config.yaml
n_layer: 8
d_mlp: 3072
vocab_size: 23991
positions: "rope"
init_std_qkv: 0.0163
init_std_down: 0.0
lr_head: 0.00708
warmup_steps: 200
final_lr_fraction: 0.0
seq_len: 512
train_tokens: 600800000
Each number is 200 + 20 x the weight over the matrix's rms, rounded and kept within 0 to 999. Layers, rows and columns count from 0.

# q: layer 2 attention query, 768x768, rms 0.0694, rows 698-767, columns 288-319
# k: layer 2 attention key, 768x768, rms 0.0715, rows 698-767, columns 288-319
# v: layer 2 attention value, 768x768, rms 0.0623, rows 640-669, columns 288-319
# o: layer 2 attention output (transposed), 768x768, rms 0.0442, rows 640-669, columns 288-319
q698,179,186,246,167,178,210,203,196,192,174,211,187,219,195,166,181,224,190,222,151,178,222,171,216,230,192,213,188,193,169,240,193
k698,201,202,211,193,220,198,216,211,208,175,223,211,216,177,174,174,197,187,191,194,212,187,207,182,179,156,254,178,205,206,200,202
q699,206,194,234,220,236,193,213,205,191,212,201,232,195,177,180,194,231,191,198,181,189,207,204,223,229,168,190,209,195,221,197,203
k699,171,207,207,200,215,219,169,181,186,191,164,213,172,194,203,209,202,199,191,171,193,178,190,233,201,166,175,203,198,187,226,202
q700,200,179,177,242,184,209,257,211,222,177,227,216,204,208,180,197,223,210,176,197,151,232,203,217,214,221,197,190,187,147,212,195
k700,203,180,186,226,177,192,184,197,156,206,234,189,197,170,192,153,190,199,181,171,182,227,221,241,186,209,194,195,189,202,206,187
q701,202,191,210,200,188,225,214,216,200,179,186,249,209,220,225,193,206,244,182,218,194,198,194,174,196,180,212,182,214,186,169,196
k701,210,174,204,194,175,205,212,202,153,197,206,192,196,227,209,181,194,209,199,225,162,226,183,181,212,201,201,190,185,183,228,215
q702,195,198,201,181,183,204,189,235,213,220,227,216,185,207,207,171,213,174,215,188,178,181,232,168,179,168,177,190,213,179,201,196
k702,195,178,217,198,184,154,184,189,189,192,208,208,169,179,194,214,179,200,203,202,198,183,211,213,189,194,203,186,237,184,229,165
q703,178,221,221,228,199,204,181,202,187,223,202,201,181,196,166,174,199,189,196,206,219,180,194,173,195,208,226,189,200,193,215,211
k703,156,213,172,202,191,212,167,188,217,203,190,165,214,185,203,174,231,180,208,192,268,167,198,225,224,238,214,183,171,202,229,197
q704,219,194,214,194,240,219,197,209,218,153,188,186,194,174,170,199,196,167,216,185,217,194,185,203,213,223,212,197,198,191,221,214
k704,187,238,183,203,221,194,198,184,166,169,190,162,186,190,154,226,221,161,222,239,172,213,212,193,246,183,234,182,214,196,211,195
q705,197,166,186,174,192,185,208,176,189,213,161,229,208,226,179,196,192,227,203,197,208,200,184,240,185,218,175,183,226,170,200,194
k705,199,205,168,212,189,230,185,202,191,205,200,214,233,239,184,177,193,209,184,207,214,225,221,197,211,180,221,205,178,171,199,199
q706,199,162,210,226,236,242,205,171,227,172,217,198,205,185,210,203,218,221,175,199,191,227,202,208,232,208,181,156,195,174,161,192
k706,220,216,236,189,218,191,196,187,198,192,198,207,245,174,193,206,240,214,246,216,185,208,217,216,219,210,210,198,174,199,194,224
q707,190,215,206,172,226,218,211,170,226,201,184,212,197,201,220,233,182,207,205,158,213,208,194,191,211,208,198,203,184,207,237,201
k707,197,225,191,177,167,192,165,143,228,201,211,193,222,204,169,200,171,214,234,192,205,194,173,249,213,201,190,185,182,201,223,206
q708,224,182,223,182,198,194,185,221,204,202,210,218,214,209,231,166,213,215,186,200,201,222,194,201,212,212,240,216,222,231,249,195
k708,217,215,191,191,180,204,211,203,200,207,212,206,219,229,223,230,238,204,180,159,173,222,183,196,201,193,166,232,188,167,213,212
q709,191,206,183,172,206,149,176,163,188,160,176,196,220,193,196,209,189,192,167,178,184,187,206,211,211,191,212,187,177,198,223,211
k709,234,238,198,214,225,205,191,218,225,153,230,251,208,211,166,214,242,218,205,203,204,211,182,185,194,193,219,203,224,158,218,206
q710,199,186,196,196,215,236,232,186,197,180,198,189,210,198,218,175,220,193,197,169,196,206,153,219,201,218,166,199,186,217,243,187
k710,224,200,221,173,197,229,188,186,185,240,204,203,179,211,191,209,228,179,187,205,201,173,187,200,195,231,212,170,207,204,217,205
q711,219,187,212,179,163,199,223,234,150,206,197,246,181,210,218,200,193,179,212,194,223,181,161,213,185,213,195,198,204,186,187,216
k711,238,180,202,197,176,172,198,214,216,207,178,218,172,206,202,223,200,197,207,203,165,228,134,181,192,190,221,200,194,185,212,258
q712,212,186,170,220,210,192,222,216,196,239,180,194,220,185,231,228,194,191,206,187,197,193,189,222,213,209,183,215,236,220,191,219
k712,205,201,217,211,177,214,242,215,194,202,198,180,229,212,208,218,169,222,212,199,225,222,195,192,239,188,208,180,207,214,194,217
q713,221,233,214,199,226,175,211,203,177,198,200,221,201,205,161,222,236,173,213,215,241,200,192,201,191,241,226,194,241,165,232,194
k713,225,234,214,195,221,206,197,196,172,190,201,226,165,221,201,225,229,179,236,204,187,208,224,205,207,211,174,181,220,223,230,212
q714,196,231,186,166,230,179,172,234,205,163,193,249,199,193,188,213,211,194,209,224,159,189,212,192,205,188,199,176,159,207,164,204
k714,165,189,232,196,187,174,203,219,200,174,243,163,215,241,184,187,217,188,205,207,177,217,213,198,184,190,215,183,184,186,184,209
q715,196,179,200,217,223,150,197,218,203,216,198,205,209,205,198,192,191,177,227,191,194,185,197,225,191,154,214,231,202,190,159,208
k715,197,165,186,190,172,192,206,240,221,215,221,184,195,196,233,239,195,174,201,189,188,176,206,221,155,192,197,190,205,202,229,181
q716,201,187,211,177,218,223,162,213,199,185,221,186,187,205,202,229,153,211,181,221,175,210,216,189,215,215,181,206,243,198,193,205
k716,234,222,202,191,214,202,233,192,204,206,219,194,188,208,197,203,205,166,170,179,183,179,198,216,187,172,209,228,217,177,206,168
q717,194,218,214,196,215,210,170,205,188,225,170,176,219,181,240,215,179,175,197,201,164,204,193,170,187,197,187,202,189,197,243,200
k717,186,174,163,210,172,182,161,178,192,227,209,192,218,207,163,178,210,210,237,223,191,229,214,243,182,179,233,242,203,194,208,207
q718,201,203,246,207,183,154,215,191,206,218,200,227,241,193,192,226,209,201,201,225,181,222,201,231,193,204,190,167,211,193,205,203
k718,198,212,217,191,160,174,216,214,194,181,176,205,161,198,175,204,199,195,231,249,220,212,225,223,186,203,283,198,189,158,173,177
q719,237,169,199,197,171,234,196,211,169,197,213,221,180,199,202,189,187,194,197,210,234,209,252,219,232,193,182,172,209,177,206,200
k719,211,212,203,193,181,209,213,225,178,224,232,209,177,218,200,212,220,228,200,214,204,202,182,209,201,201,210,190,214,215,211,195
q720,173,202,196,213,215,212,235,180,168,208,207,244,222,201,181,200,217,229,202,210,165,207,225,201,209,177,212,218,179,199,210,170
k720,160,217,190,240,241,174,218,215,195,202,195,220,188,208,168,172,246,182,192,213,190,177,198,237,220,195,215,192,193,223,182,185
q721,204,245,190,193,232,172,170,191,213,222,198,208,218,189,160,203,220,222,227,191,166,171,149,191,218,212,222,188,200,204,194,208
k721,209,204,168,198,229,201,180,241,218,213,189,212,261,225,169,214,195,201,199,181,210,186,220,168,236,198,220,161,189,204,220,176
q722,221,181,176,204,200,190,205,204,210,220,203,210,210,190,207,219,180,211,191,200,180,172,205,214,200,195,175,204,183,218,233,183
k722,190,219,218,221,230,207,207,223,161,209,198,203,175,223,188,204,191,189,204,175,227,208,177,225,175,187,226,202,202,187,217,205
q723,194,222,201,232,208,205,201,226,206,206,229,188,186,180,207,202,251,207,221,218,189,140,228,232,180,217,191,228,214,203,238,184
k723,153,188,204,207,169,185,213,196,228,218,219,222,197,195,212,192,214,177,190,224,214,221,208,209,181,183,181,197,186,233,213,224
q724,224,207,214,185,169,224,218,204,188,179,185,233,183,193,184,194,174,206,134,173,200,229,170,198,185,185,180,215,193,206,231,204
k724,150,184,187,216,210,198,196,164,174,162,223,198,208,197,189,207,220,193,155,159,187,181,216,138,231,168,201,160,176,214,178,174
q725,208,218,211,230,218,180,229,196,180,155,222,193,246,221,206,196,193,209,221,210,213,208,179,208,209,192,205,255,216,206,223,171
k725,190,166,190,175,220,156,207,207,174,191,193,164,195,230,205,175,226,206,182,192,191,178,164,241,187,221,195,191,178,187,172,199
q726,205,186,214,149,238,210,186,245,226,213,190,134,189,184,191,235,221,201,163,185,221,196,196,229,212,199,209,191,193,188,176,199
k726,181,160,196,228,203,184,214,181,187,204,221,161,217,192,204,226,186,197,192,160,221,203,206,212,199,195,223,203,218,231,235,164
q727,207,269,207,197,213,217,220,206,237,195,215,194,175,205,210,231,188,185,174,222,216,224,242,175,186,183,174,228,202,235,215,215
k727,206,179,195,234,181,234,194,228,204,181,204,171,191,172,218,200,226,224,204,182,221,243,234,220,211,236,193,218,216,192,225,181
q728,230,186,224,223,173,188,184,181,180,190,171,205,225,197,234,199,169,193,199,209,240,175,226,187,236,179,228,209,243,191,201,196
k728,194,207,214,167,189,238,242,227,214,196,200,221,198,177,230,178,181,195,219,193,237,192,218,184,214,177,196,196,160,192,233,199
q729,177,183,242,207,232,256,178,196,188,184,221,225,188,146,205,184,192,198,172,185,213,191,208,219,239,259,180,195,173,179,204,173
k729,179,199,202,230,233,224,223,219,180,194,199,224,178,195,200,213,183,196,195,189,202,166,214,217,204,183,164,219,195,161,230,164
q730,207,182,192,194,214,178,219,188,180,184,203,181,187,193,212,190,193,223,192,204,189,255,186,231,187,207,204,206,207,222,212,158
k730,207,189,211,210,208,215,190,203,172,195,226,191,213,196,178,211,215,185,200,216,194,214,207,201,162,193,187,182,137,175,219,154
q731,227,189,181,186,196,191,237,186,193,180,192,154,184,205,196,177,196,190,230,238,191,202,196,169,192,170,192,197,160,188,204,201
k731,203,188,197,191,215,192,189,203,216,236,219,181,236,219,188,230,231,199,154,251,237,209,193,164,218,189,200,184,202,211,164,237
q732,193,261,180,228,239,181,208,198,203,237,226,219,252,219,246,207,205,154,213,244,176,181,194,218,205,251,192,186,189,212,198,183
k732,241,211,193,223,210,196,234,199,224,207,202,212,227,215,211,176,179,186,206,177,206,198,213,191,199,209,187,199,220,199,191,218
q733,199,186,204,228,213,178,209,206,161,189,209,193,189,207,178,231,228,196,225,193,204,213,196,206,193,180,202,228,217,178,221,209
k733,141,203,195,207,217,176,186,180,239,187,211,225,162,178,185,219,237,153,233,194,165,212,199,186,203,225,171,222,222,176,194,189
q734,240,221,221,201,175,212,180,189,206,210,208,203,172,189,204,210,176,174,190,191,197,227,213,214,223,218,182,206,205,215,217,175
k734,194,183,197,182,198,226,200,245,222,214,229,182,188,210,208,169,185,187,217,222,201,200,199,186,197,213,225,217,168,175,221,216
q735,217,220,169,163,204,206,206,210,204,187,213,192,168,196,229,210,242,173,202,216,191,207,214,168,178,214,193,173,198,180,206,201
k735,187,184,191,162,188,202,248,180,156,203,195,217,205,234,192,206,255,233,194,192,249,175,204,226,203,207,176,194,177,255,206,198
q736,209,172,216,215,206,190,206,216,171,172,176,199,272,154,212,247,199,256,227,185,190,166,197,230,191,185,175,173,193,216,216,224
k736,200,236,179,222,173,214,199,224,232,183,220,206,207,208,178,204,198,172,181,146,201,217,208,213,183,167,240,196,175,187,158,223
q737,213,196,205,211,164,235,193,197,221,187,229,218,213,194,207,188,217,194,198,223,187,201,211,164,198,226,224,197,189,212,205,162
k737,208,215,201,190,209,170,193,180,221,230,180,266,222,194,193,184,218,239,178,179,213,207,216,159,180,221,172,211,211,185,194,180
q738,208,214,197,189,196,208,190,211,200,200,188,214,177,229,187,202,218,227,206,183,212,198,193,220,216,191,221,179,177,193,244,193
k738,189,212,237,188,225,206,225,192,185,251,204,193,202,187,195,182,211,193,227,201,199,184,216,202,252,179,136,216,214,200,230,187
q739,223,189,177,202,204,133,215,234,209,176,169,216,205,162,220,212,179,176,192,207,231,202,182,168,228,196,237,212,187,180,231,224
k739,231,206,205,221,176,199,191,219,177,209,214,217,195,210,199,192,190,202,216,211,189,217,173,213,207,171,226,195,201,194,225,225
q740,218,211,217,218,188,215,192,187,221,157,188,180,200,232,186,189,183,205,167,203,204,208,191,206,191,196,185,187,181,198,190,192
k740,214,215,193,216,207,195,211,191,163,207,225,191,204,214,236,219,205,192,178,176,213,209,204,197,200,230,216,190,172,191,211,183
q741,183,195,162,221,195,237,191,180,200,217,213,201,178,236,192,213,216,170,159,198,240,199,226,204,173,191,184,217,206,214,217,193
k741,186,175,186,202,156,163,203,156,205,218,240,192,157,189,182,189,217,177,196,182,195,218,169,179,226,175,188,233,222,200,209,208
q742,191,179,192,194,159,184,180,232,199,165,202,195,206,231,199,225,216,192,200,201,185,233,231,204,185,185,199,202,207,212,171,180
k742,181,189,177,181,177,240,227,209,207,192,206,186,215,198,199,191,203,201,221,163,186,184,213,236,201,241,241,231,187,208,177,186
q743,204,189,195,198,171,187,212,191,150,206,188,190,177,196,228,163,226,210,222,219,235,199,197,205,199,206,225,191,213,182,171,183
k743,214,203,188,192,225,192,205,224,186,215,186,212,232,212,241,215,235,184,197,218,194,195,232,210,169,228,173,191,223,159,193,204
q744,211,172,159,213,199,175,226,165,134,219,194,183,182,198,232,208,204,193,192,229,187,206,224,197,171,202,212,201,192,166,200,182
k744,199,181,185,195,209,185,181,184,220,202,172,233,195,225,204,157,179,187,213,183,183,220,217,215,207,202,207,225,203,186,200,203
q745,193,196,211,213,179,169,222,202,213,210,200,187,179,219,212,210,223,188,244,194,211,221,257,196,190,217,204,228,173,207,188,205
k745,203,188,193,198,177,200,225,209,221,222,185,170,186,168,203,193,194,189,212,212,209,243,203,212,207,204,190,212,199,208,183,210
q746,214,216,183,196,198,193,192,209,230,176,212,198,206,207,210,198,184,212,175,196,236,248,205,161,193,197,204,217,193,213,206,171
k746,185,200,161,213,201,216,194,228,210,230,207,197,226,187,225,207,214,184,237,213,175,192,143,210,185,196,242,198,208,193,198,153
q747,196,223,216,183,218,242,188,215,189,165,182,203,183,183,179,197,247,189,222,245,193,186,211,231,201,228,192,203,205,178,183,218
k747,204,195,177,156,205,218,209,186,226,195,185,194,249,220,213,209,195,210,223,221,174,215,194,207,213,198,201,215,189,197,192,218
q748,195,241,217,226,170,131,181,189,177,226,199,266,215,229,172,238,197,198,188,197,188,230,195,208,244,213,233,219,217,197,160,222
k748,198,223,206,218,193,190,229,213,227,188,215,213,179,180,208,213,194,170,184,211,194,225,206,212,184,211,200,179,197,166,241,188
q749,164,196,228,214,183,187,189,191,180,205,167,201,187,163,188,267,175,186,200,201,220,240,191,158,208,207,208,193,217,212,164,201
k749,212,190,188,162,187,183,186,182,210,186,223,234,239,213,221,197,242,196,211,204,211,196,190,212,202,204,216,188,166,162,186,205
q750,176,195,197,223,219,203,187,193,204,200,186,183,175,168,208,210,176,169,188,224,188,210,211,183,224,214,219,195,207,206,196,238
k750,188,166,209,209,204,202,158,212,195,192,211,209,177,194,187,172,223,221,178,177,243,191,169,237,247,202,164,201,207,159,212,213
q751,193,175,201,234,186,185,182,180,195,198,232,205,168,199,187,176,190,196,216,169,204,211,190,199,182,175,165,209,201,176,180,206
k751,200,219,190,191,203,179,188,213,254,191,204,209,222,225,201,220,210,215,197,184,216,194,238,203,200,190,171,231,191,233,193,163
q752,204,212,204,194,226,164,194,181,230,193,226,231,193,186,206,244,229,236,189,188,186,189,190,193,193,191,217,185,189,172,193,232
k752,204,176,199,125,213,163,208,169,214,245,202,226,205,196,218,213,229,215,209,194,208,173,177,233,151,183,163,199,218,205,217,184
q753,215,196,197,225,233,192,169,224,200,230,233,222,152,210,167,187,217,182,199,196,193,186,199,243,172,170,214,202,190,236,206,212
k753,193,222,202,206,189,160,185,224,170,220,204,207,186,219,193,198,197,175,193,206,189,200,255,189,237,211,200,245,217,168,163,210
q754,177,230,266,199,224,193,167,166,206,218,203,200,224,186,190,184,240,191,208,155,190,193,191,169,228,209,209,204,244,190,192,167
k754,216,210,220,200,182,223,211,209,191,218,226,185,218,154,182,191,190,155,192,201,210,195,213,191,200,196,217,195,154,199,209,205
q755,219,219,197,185,188,189,189,200,189,232,213,237,175,180,222,172,188,219,213,191,189,189,181,181,195,191,206,200,190,212,181,190
k755,202,237,200,171,211,164,182,208,223,185,231,175,215,224,206,207,216,192,206,227,189,169,217,181,200,171,210,162,250,177,165,186
q756,232,231,164,220,203,157,203,165,191,206,164,225,195,181,203,194,217,164,217,193,147,236,177,177,181,199,204,178,190,197,224,170
k756,227,247,186,232,255,213,207,172,183,212,209,201,195,201,192,186,208,200,160,237,194,226,183,186,219,173,194,163,233,222,198,189
q757,185,218,167,216,243,191,202,228,212,188,208,233,180,203,208,163,226,230,194,186,195,209,223,223,208,194,187,247,210,206,186,171
k757,201,190,165,208,176,231,191,189,207,209,189,208,206,214,238,195,174,177,205,230,204,179,159,214,190,200,196,210,236,193,208,138
q758,220,223,184,183,198,202,170,214,165,177,244,184,225,235,210,194,281,187,199,200,191,232,221,196,187,217,198,229,189,214,217,204
k758,242,192,207,173,218,241,144,206,173,191,170,183,198,192,199,171,204,218,210,199,186,208,181,215,175,194,189,225,188,226,241,205
q759,198,208,175,228,180,186,186,170,215,191,229,202,183,177,175,185,176,213,184,185,246,204,204,204,194,213,191,185,202,206,184,151
k759,209,215,190,220,197,203,212,220,184,163,204,195,193,220,199,203,167,215,205,176,194,165,220,219,212,196,150,252,181,190,188,161
q760,196,208,187,197,214,191,195,186,205,199,191,200,238,207,177,177,177,218,194,180,208,217,199,201,208,202,183,194,241,179,203,232
k760,186,187,233,220,215,211,201,229,202,186,217,220,194,224,177,193,207,178,183,164,188,242,173,176,230,189,203,206,227,197,201,216
q761,234,213,215,188,194,227,187,240,189,208,194,195,169,200,217,196,220,242,205,191,152,215,240,224,195,221,206,178,217,192,224,195
k761,196,190,167,197,189,212,201,180,166,195,186,185,212,218,194,232,180,233,173,165,186,173,227,226,154,215,207,179,199,137,220,166
q762,195,193,223,199,188,241,232,232,222,206,226,231,174,203,178,185,183,194,209,194,240,194,209,235,222,198,204,189,206,179,215,203
k762,204,234,169,210,211,202,215,212,217,191,188,241,178,186,174,238,246,165,182,187,218,177,196,182,191,218,223,238,192,234,195,146
q763,233,196,202,201,191,188,200,211,202,210,191,203,238,224,187,203,202,200,212,219,216,220,158,211,209,180,176,194,206,226,187,203
k763,216,189,210,185,188,182,190,188,206,205,214,238,238,214,155,181,191,191,202,221,245,212,217,258,205,173,206,188,214,224,211,213
q764,194,205,217,193,200,211,172,215,165,199,223,196,172,193,225,176,201,186,209,235,217,233,207,189,182,186,163,193,192,214,207,202
k764,218,218,228,223,234,185,212,195,241,164,198,214,196,204,208,192,195,228,202,237,229,226,202,170,207,187,211,219,205,168,204,213
q765,198,178,203,168,188,193,181,222,219,190,226,234,190,219,222,202,201,208,178,167,195,200,191,199,201,213,198,247,173,182,208,180
k765,223,210,176,231,214,195,157,188,186,233,198,239,191,191,219,213,197,195,182,230,176,174,227,219,187,223,229,190,191,238,178,178
q766,199,227,197,188,207,206,205,145,212,154,180,217,209,176,237,224,214,195,159,243,249,213,187,211,179,206,245,209,173,212,193,185
k766,196,208,215,180,183,212,216,181,199,184,184,222,205,158,228,202,240,186,176,182,191,221,224,192,196,208,184,213,220,196,165,180
q767,143,223,181,210,181,216,206,219,201,196,193,169,218,206,192,161,199,193,179,185,232,197,153,209,210,194,221,183,210,211,209,193
k767,183,202,200,188,170,223,188,207,209,179,213,181,179,226,187,179,218,198,217,211,238,170,189,189,177,205,189,160,194,195,202,189
v640,238,186,211,229,207,181,213,194,216,206,202,216,221,188,164,193,216,193,218,206,215,209,214,193,196,161,212,214,199,222,175,195
o640,215,163,214,219,176,203,214,195,217,222,195,213,203,190,203,224,226,199,197,169,205,213,173,187,216,204,233,181,191,151,219,151
v641,224,185,187,184,226,186,237,231,192,214,201,187,233,227,176,219,213,188,172,187,192,190,227,171,201,184,182,208,244,197,221,209
o641,180,214,193,210,234,189,222,209,182,175,200,197,207,189,204,235,195,184,199,184,194,218,165,232,224,212,215,215,204,216,172,202
v642,227,195,200,211,209,217,189,167,175,202,197,207,227,209,220,195,173,191,208,208,234,186,218,191,235,201,223,217,166,193,221,211
o642,204,191,202,224,238,214,209,181,211,211,189,183,225,214,203,219,239,224,199,192,198,227,202,202,203,205,187,185,196,153,235,215
v643,182,192,163,236,167,195,229,203,205,217,209,206,222,205,201,238,215,193,205,205,203,201,167,234,199,219,187,210,198,193,191,247
o643,181,238,232,238,196,219,216,185,195,181,188,222,210,209,218,199,199,198,205,228,172,198,209,203,213,200,182,204,197,236,253,196
v644,188,161,213,199,186,203,186,226,211,203,192,190,191,212,207,226,170,196,200,201,167,215,179,191,235,186,193,182,204,173,199,213
o644,205,163,228,183,189,182,229,199,195,177,193,211,183,221,180,196,181,187,191,196,205,205,211,172,235,183,207,184,241,190,192,189
v645,218,193,233,190,206,218,194,209,195,224,177,182,219,259,206,223,200,202,164,180,217,220,210,222,175,203,174,237,176,205,221,197
o645,194,190,180,178,193,224,195,215,220,196,225,230,202,204,215,193,220,204,176,189,257,196,215,183,179,197,175,213,226,192,221,223
v646,221,162,201,167,197,234,181,211,176,199,186,225,197,192,189,177,213,183,198,178,196,222,203,174,202,222,228,195,216,219,194,196
o646,212,198,199,208,179,225,182,179,190,163,180,227,217,208,185,163,208,243,206,187,186,207,212,216,217,172,220,199,203,185,206,208
v647,199,183,212,209,206,221,214,213,198,205,215,202,200,204,173,215,208,223,233,165,216,214,236,197,205,194,194,217,180,224,184,227
o647,199,243,201,191,178,209,200,193,194,224,193,215,216,230,165,171,193,178,197,193,208,202,242,181,171,234,210,256,184,192,231,197
v648,196,239,179,185,175,192,172,197,177,216,180,205,200,199,188,198,213,192,183,170,210,205,214,177,195,208,190,177,196,160,207,186
o648,182,215,223,226,203,217,173,200,226,210,211,206,220,212,208,217,214,188,213,239,208,216,186,180,177,200,197,173,221,177,193,188
v649,213,217,199,200,191,177,207,216,195,182,176,176,206,203,183,215,178,220,233,177,215,186,198,231,236,180,205,186,261,196,199,245
o649,177,183,205,198,205,211,213,193,215,196,213,183,225,219,205,185,212,180,181,220,179,208,229,232,219,222,167,199,177,223,208,189
v650,198,207,182,234,181,186,189,192,188,218,197,187,169,206,226,203,212,191,194,186,175,204,205,182,173,179,197,175,190,210,201,219
o650,171,169,187,188,221,195,210,193,239,202,182,206,169,199,171,200,220,180,227,204,243,198,222,213,198,225,191,201,181,186,204,184
v651,191,186,186,212,197,188,207,181,199,227,208,206,201,246,177,179,198,214,220,195,195,170,195,197,228,210,233,202,237,216,191,187
o651,238,163,216,191,216,206,179,195,199,178,209,204,237,186,173,175,200,173,190,189,216,186,201,204,223,186,221,180,200,190,182,189
v652,184,190,245,201,176,170,215,236,224,202,201,191,203,231,175,179,241,201,200,211,214,173,224,182,192,196,165,208,204,208,173,203
o652,205,191,228,196,178,194,177,169,210,206,199,215,235,218,178,190,158,184,157,202,192,203,198,207,223,203,203,203,211,176,178,230
v653,218,189,199,207,224,214,191,187,214,212,216,202,175,209,196,204,213,199,185,207,232,206,186,190,224,218,211,171,168,234,238,206
o653,199,212,192,194,214,193,198,214,181,153,189,222,148,217,210,216,190,187,179,222,165,209,173,192,219,208,204,214,150,207,174,179
v654,199,197,207,225,231,227,208,208,248,198,206,235,222,208,182,221,189,187,211,191,222,183,216,204,212,207,205,197,178,203,202,196
o654,185,212,195,211,201,214,185,231,202,212,218,211,242,244,212,212,184,208,198,213,180,197,200,156,206,211,223,206,188,208,206,235
v655,213,196,207,211,225,239,187,209,224,179,203,210,208,201,204,217,188,197,229,193,168,210,201,167,223,220,192,210,206,227,209,199
o655,192,213,231,202,208,191,193,192,201,212,177,209,190,181,212,211,186,206,199,274,198,222,197,183,227,202,169,202,199,195,197,250
v656,219,212,196,190,169,216,207,230,182,193,167,227,181,199,194,219,182,221,213,199,178,175,188,177,186,227,240,188,203,186,185,194
o656,162,236,152,208,199,188,176,216,193,178,165,222,200,202,173,189,187,190,212,213,184,177,168,211,216,202,210,213,174,212,219,200
v657,179,188,202,184,209,181,221,197,147,232,192,197,188,186,194,191,231,221,165,202,204,185,202,214,200,206,205,211,210,190,204,191
o657,192,190,227,196,184,165,187,172,192,225,191,208,216,187,197,215,202,180,220,228,192,220,219,223,214,216,214,224,187,236,176,194
v658,205,192,190,246,162,197,192,176,190,209,231,182,200,188,201,225,188,196,195,189,223,193,208,173,209,214,244,208,232,151,178,202
o658,177,209,185,195,197,216,216,187,200,194,217,207,158,213,217,219,180,186,203,207,187,186,222,163,205,209,186,229,234,222,208,194
v659,173,193,180,224,204,185,205,212,163,163,193,174,196,203,175,208,219,196,202,219,211,186,209,218,205,201,177,154,220,185,223,185
o659,211,201,196,169,216,209,203,168,188,186,223,194,204,206,207,170,165,169,211,216,212,193,183,223,199,227,164,217,226,180,200,217
v660,172,198,176,201,186,210,220,192,200,204,258,193,198,222,185,209,197,186,217,200,222,173,215,191,197,201,172,192,208,150,216,204
o660,202,193,226,213,174,192,191,174,230,197,196,191,185,210,215,218,186,185,205,204,199,191,147,210,257,225,211,264,185,207,194,233
v661,218,212,186,210,197,219,201,173,171,194,210,212,198,190,187,206,237,191,228,147,217,180,181,203,179,208,189,234,192,163,172,225
o661,245,193,208,179,209,182,164,206,192,190,193,237,191,198,208,199,200,227,222,213,232,182,230,178,246,211,234,217,207,211,196,225
v662,209,199,240,178,216,198,198,208,197,222,195,204,229,207,182,187,169,214,179,213,233,187,232,223,200,219,182,170,202,198,203,204
o662,188,179,201,183,214,199,201,209,191,159,211,197,191,210,217,189,190,191,188,231,230,189,214,203,185,197,211,202,167,228,221,200
v663,230,170,194,215,212,181,196,196,195,155,208,225,204,176,199,176,203,204,197,250,205,192,174,200,208,182,224,165,226,217,182,237
o663,187,224,207,240,207,184,240,202,211,201,202,173,204,225,226,208,214,236,204,192,197,182,213,188,222,240,181,192,206,205,215,194
v664,194,178,196,180,186,173,192,228,219,218,203,205,201,195,201,193,221,213,188,182,216,204,222,179,204,223,189,216,151,199,171,179
o664,208,191,228,232,208,192,211,201,199,174,224,191,229,184,194,182,256,188,186,194,209,217,206,209,196,221,211,200,177,193,215,200
v665,197,214,181,198,198,201,212,192,204,208,225,213,158,185,221,162,217,225,209,230,179,217,192,195,212,164,188,199,173,214,202,208
o665,219,222,195,228,232,199,202,176,206,220,228,199,203,184,201,224,212,200,212,209,189,203,203,239,193,200,168,184,212,181,180,181
v666,216,234,176,192,210,227,188,198,222,192,231,195,237,165,206,174,178,208,189,187,204,186,237,188,229,182,199,168,145,184,202,206
o666,197,210,171,199,220,206,192,191,203,186,196,192,185,189,204,190,189,156,203,201,221,190,190,177,157,218,192,228,177,215,198,166
v667,196,218,207,196,203,206,209,195,201,179,208,216,227,194,204,198,230,192,167,207,208,177,215,185,215,224,195,175,210,207,213,215
o667,181,205,190,179,246,165,173,202,180,201,252,178,202,247,198,175,205,224,213,235,180,181,193,180,151,203,191,177,214,230,242,205
v668,190,184,210,180,165,202,208,214,195,204,181,217,188,211,174,221,193,201,222,229,213,227,189,208,172,249,191,255,194,187,201,220
o668,199,207,205,192,178,192,179,209,194,198,212,175,206,214,212,239,162,217,210,219,226,166,193,191,226,186,176,203,219,197,187,194
v669,198,216,209,211,229,193,225,208,239,248,189,214,174,219,212,212,199,215,178,219,186,203,195,219,189,160,191,207,215,177,202,208
o669,182,193,175,189,167,210,209,197,182,214,177,192,216,206,219,186,183,241,186,203,161,202,172,230,218,203,184,231,184,219,240,178